config.toml
n_kv_head = 1
activation = "geglu"
norm_place = "pre"
bias = "none"
parallel_block = false
init = "normal"
init_std_qkv = 0.0318
init_std_down = 0.0
beta1 = 0.9
decay_fraction = 0.814
train_tokens = 104300000
dataset = "wikipedia_en"
Each number is 128 + 32 x the weight over its row's rms, rounded and kept within 0 to 255. Layers, rows and columns count from 0. Numbers have three digits each. The size before them is the row's rms in percent of the matrix's.

# down: layer 5 MLP down (transposed), 448x160, rms 0.0988, rows 419-444, columns 80-159
# gate: layer 5 MLP gate, 448x160, rms 0.109, rows 420-444, columns 80-159
# up: layer 5 MLP up, 448x160, rms 0.102, rows 420-444, columns 80-159
down419 096:090100135086169132159104103125081099116123086143079118177107142130125154125167128107126120153157153115132072166072085113157098143144121126081165136130178100073129074134099085145099187135122138148100082149117191117136159150119110195187129160
gate420 100:047117148121159183185113082164157112116119157104109099070129131141107100110109189122136174193108105185186118140148150116140170099126099124113117152152165131176146164129107119153137158145130136142105174116166135088119109138196151127112154101
up420 106:083137131112112115083166101135144122119130149131117115108161120195126106087138153130139158143078110131073190127149073119115153145136145092130172100131167053121152130151148066108158116136175080160112147113157126146145142120115082153143108013
down420 105:140146114175115120149123100149173095162131148112125118118138111089123121180161077122132121129142131153189125099083114129128138111173158096109087136107105114095182089102169163106150170134100136142165151098105106079131071152134140057083084106
gate421 097:144137150144154173207116121138136156121140182129135132109088125119123079153090126120136097173117155145088180116171077137142098192178092114138116099062112063133158062148101121118177157160101134137124121108175178071161124110195130096116107137
up421 104:082147159176103147108108142175151143163135116110110088120113116111138084091111164117105113143139066062117099103133115155173139155058164149152150144097140132154078132112124144116076125081138124111088119074154188151098123129059148075169106163
down421 103:140115141116146097150108113137159145133122101089151145103095159168085127130060114152089062125123083098147112132115118094170116173130075186091155158078200111078099135088128148118090142143150143106124058129172179136155173068059148064146140170
gate422 095:145104128155116156130088140135170078161140140102062120237135117154083134141094194168075123102196118155154086098102113120119134142071104092119108200098137116109137117120106157158125138159135211153144096117113130064130111177144151138132131126
up422 095:121135140083139067121144104184123058103154153153102114072175099152119055165116140126148133113134067145150132093133112145114133121114133145096066117088107154080105162142146180151138140127202085079117112117213081162129153107139155186084157149
down422 096:101151127139155116118116142125091078133151152071135143111122103131114150159103097091102156094105095144174110199130082052147161113161140082140144117124130143076090173082135123103153175132129139167145112208114086151183125128163132123097157147
gate423 103:189154114184147171119133111142168130143123137105147180131090140145095167150123140150083174137174154111183110067133121066199150101153151149143159137095123128107122109168101199147160137141159119167139125160156092112058146174133121127188083104
up423 101:104088147084107080164092183100125100114124154106098104083188119106106103127138150097166071114112088072063117110133161173049120157101132102114083182170154120113118147081131081116128114123106180138114143148128153150169036077102108113099132201
down423 106:150125153135113120109124139152167129142144119129104126153147120143124152118093092122164145141139112053087088089191121209112141170137149114131150200121136095148079115114148098121163141183239176103157173111088111085134094117117130158143109120
gate424 095:154147169167087110152163125176093130114177144104111160159138127107141141121180082167110111139112132121184128149185124094125082156121105145171094098052184150138076109159064178109082109219168128117127149188157121118093114142122118093125154155
up424 103:166115153155081088119167151164086178136188112151115138179153088096148136059183131133098153111127156144184146168176109125165095127136122127163165110086147185110084125110126141089072055178147112120122124181136114178117158134117113099073194128
down424 103:123145152150145134124131143091092177142079096100127084177115178124137105082122157121139139157133145144129111159109073130072115137121116131131120139112116098115183122186077132127059056094133085099140141116166140149100193155156104130096182125
gate425 104:106107141150152159084128137149103139137160127154122120104061128180121080123073072205124144108100125142170132193079193137139124125145055180138148109165151166082094129107092148153123111155079119119160159057122089069143149119118138095112143163
up425 103:108145135150108148178115124102144132156111128100125106153104149179079077123121182129195219166115124144098148110122137118150110129070174146114125113110088148162188203145110104165162089155205132167109151141164189119120120074138094123097148097
down425 105:144164121120058120099158116102135148161060178114135138130180092116129148163119082105071168120148168083073167118093176129139114209168099120163187140125083153137098117125182162086169107131091108105138111151123115177100123153073088165124108145
gate426 104:128131173113172122139116173156214134120093150137112123127127116124113073162140157129227175197075114170124136149090083143144101084101098126132124206075122123143127155161125150115161112098168163133131168148193138091149139097115115131235110179
up426 103:139149145121143153057125079184164096101125125168130115126149167112127163163093094151103118118173139149093119147116219133141112160136083111086093090171127156133172200114159125083121119102130137165137095128118129173140175179187144126124106150
down426 102:183167111144096164118118082142073107149163120176086174080178112098156169176125108132121127131113100092065121146152117156144147096063136138155134152143168131159164103079153103120150130115069071122182091104112171102142137136117151169131121092
gate427 100:125123106139170128125161156115104176104113150091129182110033135129072141087071162125137127183154082130117152172129182142131142122124126120148131099133145167175150096141099085170090159145165159171154097109105161196117162124141172098154157143
up427 106:139141098155119134161102124069135152152122114098130111074124116116120179107109153047106084121136129100117141144170158109137098123110124118123170126154117120150150106069157162079121136099120160125094045134146168147121171113094081136132091060
down427 104:181148118149092152097081120133159109155121130114114076132094135181110085139126101109113136095151082114128123148193126103153054115131200135164151170115079089095116147116147087182173138151116158160155117140163089141186094172185126107154100140
gate428 094:116144151200128107164140146150150055147186130100164126194132138118127131121115146064094143106138133144119144103100071091098105114150105144115147190106065072146090066143107102160141174116075123084124189130126138132131092094041096137115124153
up428 097:178172118097124118130089096149125156118104099074128143158171129156127158172131145174144148114166110155141154122132117205179092118166140165116135123098159106104077129109137172115115121066110119145165136164110073145178101139157098180123058166
down428 097:105096121172112156089087175117134161135132130130141121103128148062112125113126121160100164116101131109146133115209144067103109158142128107144065113185077113114101128113194122087125071159116133135168110091159123124134122102127149167103074167
gate429 101:148137123166123125192132151149121106140117078067107095099147200076097132169084110079172061134130086105128096089087158120148099133216061135138120128095143181136109093086127113106135097118089179132167153124103136113120126178189154143161115159
up429 089:135052098130098154079077183121131130081119191115142158141114122137121108100122161177115120160135116097097141129111152136154147152102150085122111165140150132122067094132119067136135123206178085065113177120173102185115133112152160150126114219
down429 092:141123128092121083158076103148124104127152172147134098160174130169116097139169111134171143176147069092115109100103134043121132129072086116109137106193092083101154045164149137112123114146177140209113179116156141120111127125076144147139124106
gate430 107:125174100167119106161084129133163103120126137154087168090143196074103159108082154153155068084168085128155119135161187133142117170118106147177050170153141113103121138125112097110100095138069097174168149106149089136112070089096129138082157061
up430 111:168176145167095082139120128133198123128123152142091119129148164091138138156130095055144054116135150164147129128104194124170127126193142104163107122128108135102100087113126129091089157194168080121184085133115110081127059127139157080097080125
down430 105:147098136109108197117131088089144152136119161129173077173111148192138131130164102128114102155106150155115144117106147118096206152087124116102166122122105106199147117094128141111135091176104124138141116168125132026183123067067135102110089189
gate431 121:107184130056131120144067134150202098104106141160112116073155137113146150108152176145157119064091105109145097113083155113061090141102137087150126080108165090102144150078170161143121156149072191126135188148125142141193060114118111144132030150
up431 112:122210157092129162145071091162137095077133127087151162080200094134123164103117162155134124114100101066093052076098129116107106108092147071160097115099125097139129086115128130127130109157123184118118162159124158140110082121083118113161068144
down431 109:109059142161135112139172135137064150136132144106131106158086144175158134125129099060113181178128148199158158147177092124153148089183139167116200171158091157183138191143120121138128108155105116115188095118124142134124172119123120181090168137
gate432 107:114176122100133112100130130107118100075135196140082095089111213130096128124120139182107165124123101060072161119105114110199139133137112099137083174151091143188112093095082105071134111184134119124126081134190131153103120132099182122124100110
up432 113:196136135126106087124165151140158092098181150110161088134086160132123108168156109157160201166084133118104230143179144140116052157130130168119168086163102152109082086108108117101166095116145189108154083118115073144089093162124186139162087204
down432 111:142131113129063113180126157103054057150163135125080117074100123096135147138090099157165144141144157126148142167169168107095075102134124142099128143159091120069129129098120134115142106122132080099130136115087123109140131101182118126184123135
gate433 116:122136152103131075114079124137139166134108161137138175090093125147129131115110115118087058124146045129171116164073119088118101120077078127095159162095051098090161117112083140148145099098139120130129139130130078100099145170104125106203154152
up433 117:141218132128082107130087150137133106081158139179116141077130153094153174123124099112121125117099154168137118119166137123143196154126126115107111112169162162109106178150081110154018130140198104105128112163127072145090116106083137163105184149
down433 115:146168124111093091165129097090149105150139121140077061086111191139152134114085101158133114135126120141120176153176107194117131080168122055119141166141195101106126135183135135112077143095094119154156213169134139097131191138098165141140119099
gate434 107:150126121115160152115127084132157129130113159176087090101179150123145052212141107149111148152123151095128102125086148097108165062121127151142106171170174097096095158139113073129063137172136102113128152161156088074133181125125133164184116180
up434 109:187099149118183129055148109123102167056146160103125172167151073149142104130189070121152142142167118138173089128162192103115142124085167161111171121092090087092128093105154084128172155128130136118118172107146063168177139178106102134135132130
down434 107:172145125136127102121146145164045078140137152200174119126100190174167123128067108086111120169103120156081166079137144123127102172110183153127125109158151189087120139115089090177142101115138102121193138109161108141149090086167117144146112094
gate435 109:144126144114184149206153176118124112123087137091066091118101125073086114165109107130102163152173118139127183136098119110134139084070097161144131121101152166147117140159110122089118156133180086172132221142155174109124099111096141078126116090
up435 101:125174112160109124095122082151116058171139124134142079041200173139139151117162079149169110100136166091136085101147101146171153141122111085155088147203137169152178109109122205110109113154095095114127103092212145115133100157141169192159152170
down435 101:169137163108144091094168129081132121090154094139127148177124068044113168107163138085137103113137115108125113178090152093159117130133158136131099126166134142148047152131112087103197164142187105131143142105078104156078106112121134125160152096
gate436 088:150157102140122101123098148126106155178154151101103145123108168106135173152115098171083130164121148133087034166127116163142120167151159080122134136161096089105130111115140152115100126185074117179161054177131141167130174148157155119046127130
up436 097:044034105082163123140129091074126136146129116169146115095136132148120131096119197109161146121183161099172122151087141161092144156148141145117183167154104133064162150079126135128208127148098159162083138130134070146126048094144115167156122107
down436 097:183133111115094107136156132108110153111110151111157126143138093150124107181153113169165077110093102156099113101129164130107128154128089126122093137166132127145113125139160124142075140076232185179078138215133176133148104119113116125096116160
gate437 096:092114128153175160137101085130096180160157121100131106094135106146078097139116120106068198193130131119151104049124115105117139063166153167115109146106080143143118132135153194098170132117134134125102136174168074191132080126111109158156136129
up437 099:133135113155107108152153127163091075182116110096159077084140117170125139174118137137077110163127115149134158023122175177101102118165116125134055173113107134103120115135150141125144162056069142174121102211084128098164137122149127164076184111
down437 101:139117138153123180162096171138139126127119199139108149188093103126142121101129147103133037066111138108121122105136147179129145153079065109127115138132108191067083087059111109145156153133122093120121123135110169110108115108120133090095107090
gate438 093:132157120131210136193110161203181133109117157107128184121095167127102147155051114175128138180139095063095101116195136101137130133150092152168095159118119101091103094115070113113159175137135109139185134142156118070140120123138040133088112092
up438 099:121125230147101121115138121044116082061166136090176101127122168142101108099172131162119121105148109188164193107106132097117100123112110129144076134147116110119074138142141117127102108168140110132158133111106151112087074142196131124167074078
down438 099:110164194114126142142166088073113095138152096141151137101089169079100180175150123138145093142164111130094120168146137109134181162156096168216109147158162148091131112130140100122158122148081085110168096156157106173163111158158125139144143143
gate439 098:163133116117121112121146129124083161070138174133141125139173149097098125137188152136139109113084127079163132145149153151147163124094125216129147122118172121040130132194086102083206099125141161120157142186154145122166104122120128058192119085
up439 093:148080133134102135160168060147109115191118110139158130122120157146125089125069161113155101154148125125104126127143132127070107209121120136154087181106143101170186143145115139168162151093098131151152116117175092039139089139155153164120140115
down439 093:182093139142120112113093128085129134184148172086087127166148157082122155148114097098183115148109149162095148131106122142110161100091123075141054152064136218144120146115141126102134086092119146142139180120143166130119146143151154122069149097
gate440 098:092114116140077125169106136178201076147105158102141151112105169091104081185164127124151123152113105070138124119134130113124141072165106147160129075092113148116073116194143122114136199122179098125139134124144121186106099147064091155084145158
up440 097:204111126171115092106143086128171147123125079069145095161077129092113125128066193091065079117166155119116179118033148110093171157158153078131145162138091162092077087143129103149078137171097106133154137152074073136122077104101137098164144150
down440 100:115159111198072125148110134114101138128110172133114156123121134055165154170162147112117116154147187138145126162105095062080197108112117124127163156102143098172083150119137144051149178109102165130170125074171132122118097138186149126168133122
gate441 102:135156133137100122166130165151142135136113140081092118074134128152106133130161100109124136128118108088096139098108147136128085124130158163133128177086109158055142166159124153115161163161162136115131191164101114105103105094056092082114107148
up441 104:108106137162171111088113107143176071091185169146159089115123130112113141125099132224149096107127129147140158160111147113121138141133122102157096094171156089150152117089122155121101136103134146155102082065162187130097098130132117138143113108
down441 102:148124121144155150113088100133175086155127123175117172133129135125109139084152110138095068151136133072140160062109141141106122111164149065132034129114161161145111160088143124092162118157129092186150143116151144128136083108076122112154156133
gate442 104:101118138170124086098078117128105109098134104063086176136117154096121190150105135137091067115064110138097116165106110105140096149184110119159180061127150120128102088175121115117099152146135083141125115080188176098081136147181171125076128130
up442 099:078165144096116181084045204148130135161132138145105128127124172115132156096140104168118098103098120136126072110102108111159112136133119080144104114160134167157100145083152180053113199141150081090111165134143166145150092077127158110078107163
down442 102:181069143187117133125089107158071138125159135154151102097126121093123112117099114078139181122132097132163099171172136183113178121199146112128104123169063123140147184138138163154116151121119133069150108105131107113086153141146144165148138137
gate443 105:145140116158169140173127132178165146086145133153130119172078115155126147136113107126187173136086104132125137140129061130084151143116123150167040091162159122127161096154114082134088168161132120160128143168188133115122111091130130132182115180
up443 105:122081129095106051123080168142121108081106123198121036164121135199097114130146152119109075122133139076102103072097047135080080117081092117160178099146127116128147118151145072174197112132073105135184172122089171151153118106058155166103129127
down443 103:106121108137165107130135140163117079153133120148133077078106105117144135113128138170141068103157144163132102076165083119153108113104228081156146126104180114086111107152119137140159117122137135140104125190112135144133169082074115089175152132
gate444 104:147127130161149136170124153117091127148088195118070144090141181115093155130117105149131089079150089178158123239086204099134156106085067139123102091137210146125172126169116163122126149130123104141140200190143156121095068123167144114113123139
up444 103:130164120116153095173176124119118121090118126108101134198123100126121163125048164082073078092164096146159176156174200153105150120123114126117152100063157111118103135115121193154124152095171108162122117160080107126111135104151139130079159143
down444 101:117126119150103111094141165125127193140108082139164134106128172143150054080143144172136224183145155178076121134129092172142116109174113102094115125133085143100121154107140185146082126097142137107162105112143068097128142167118165123130094133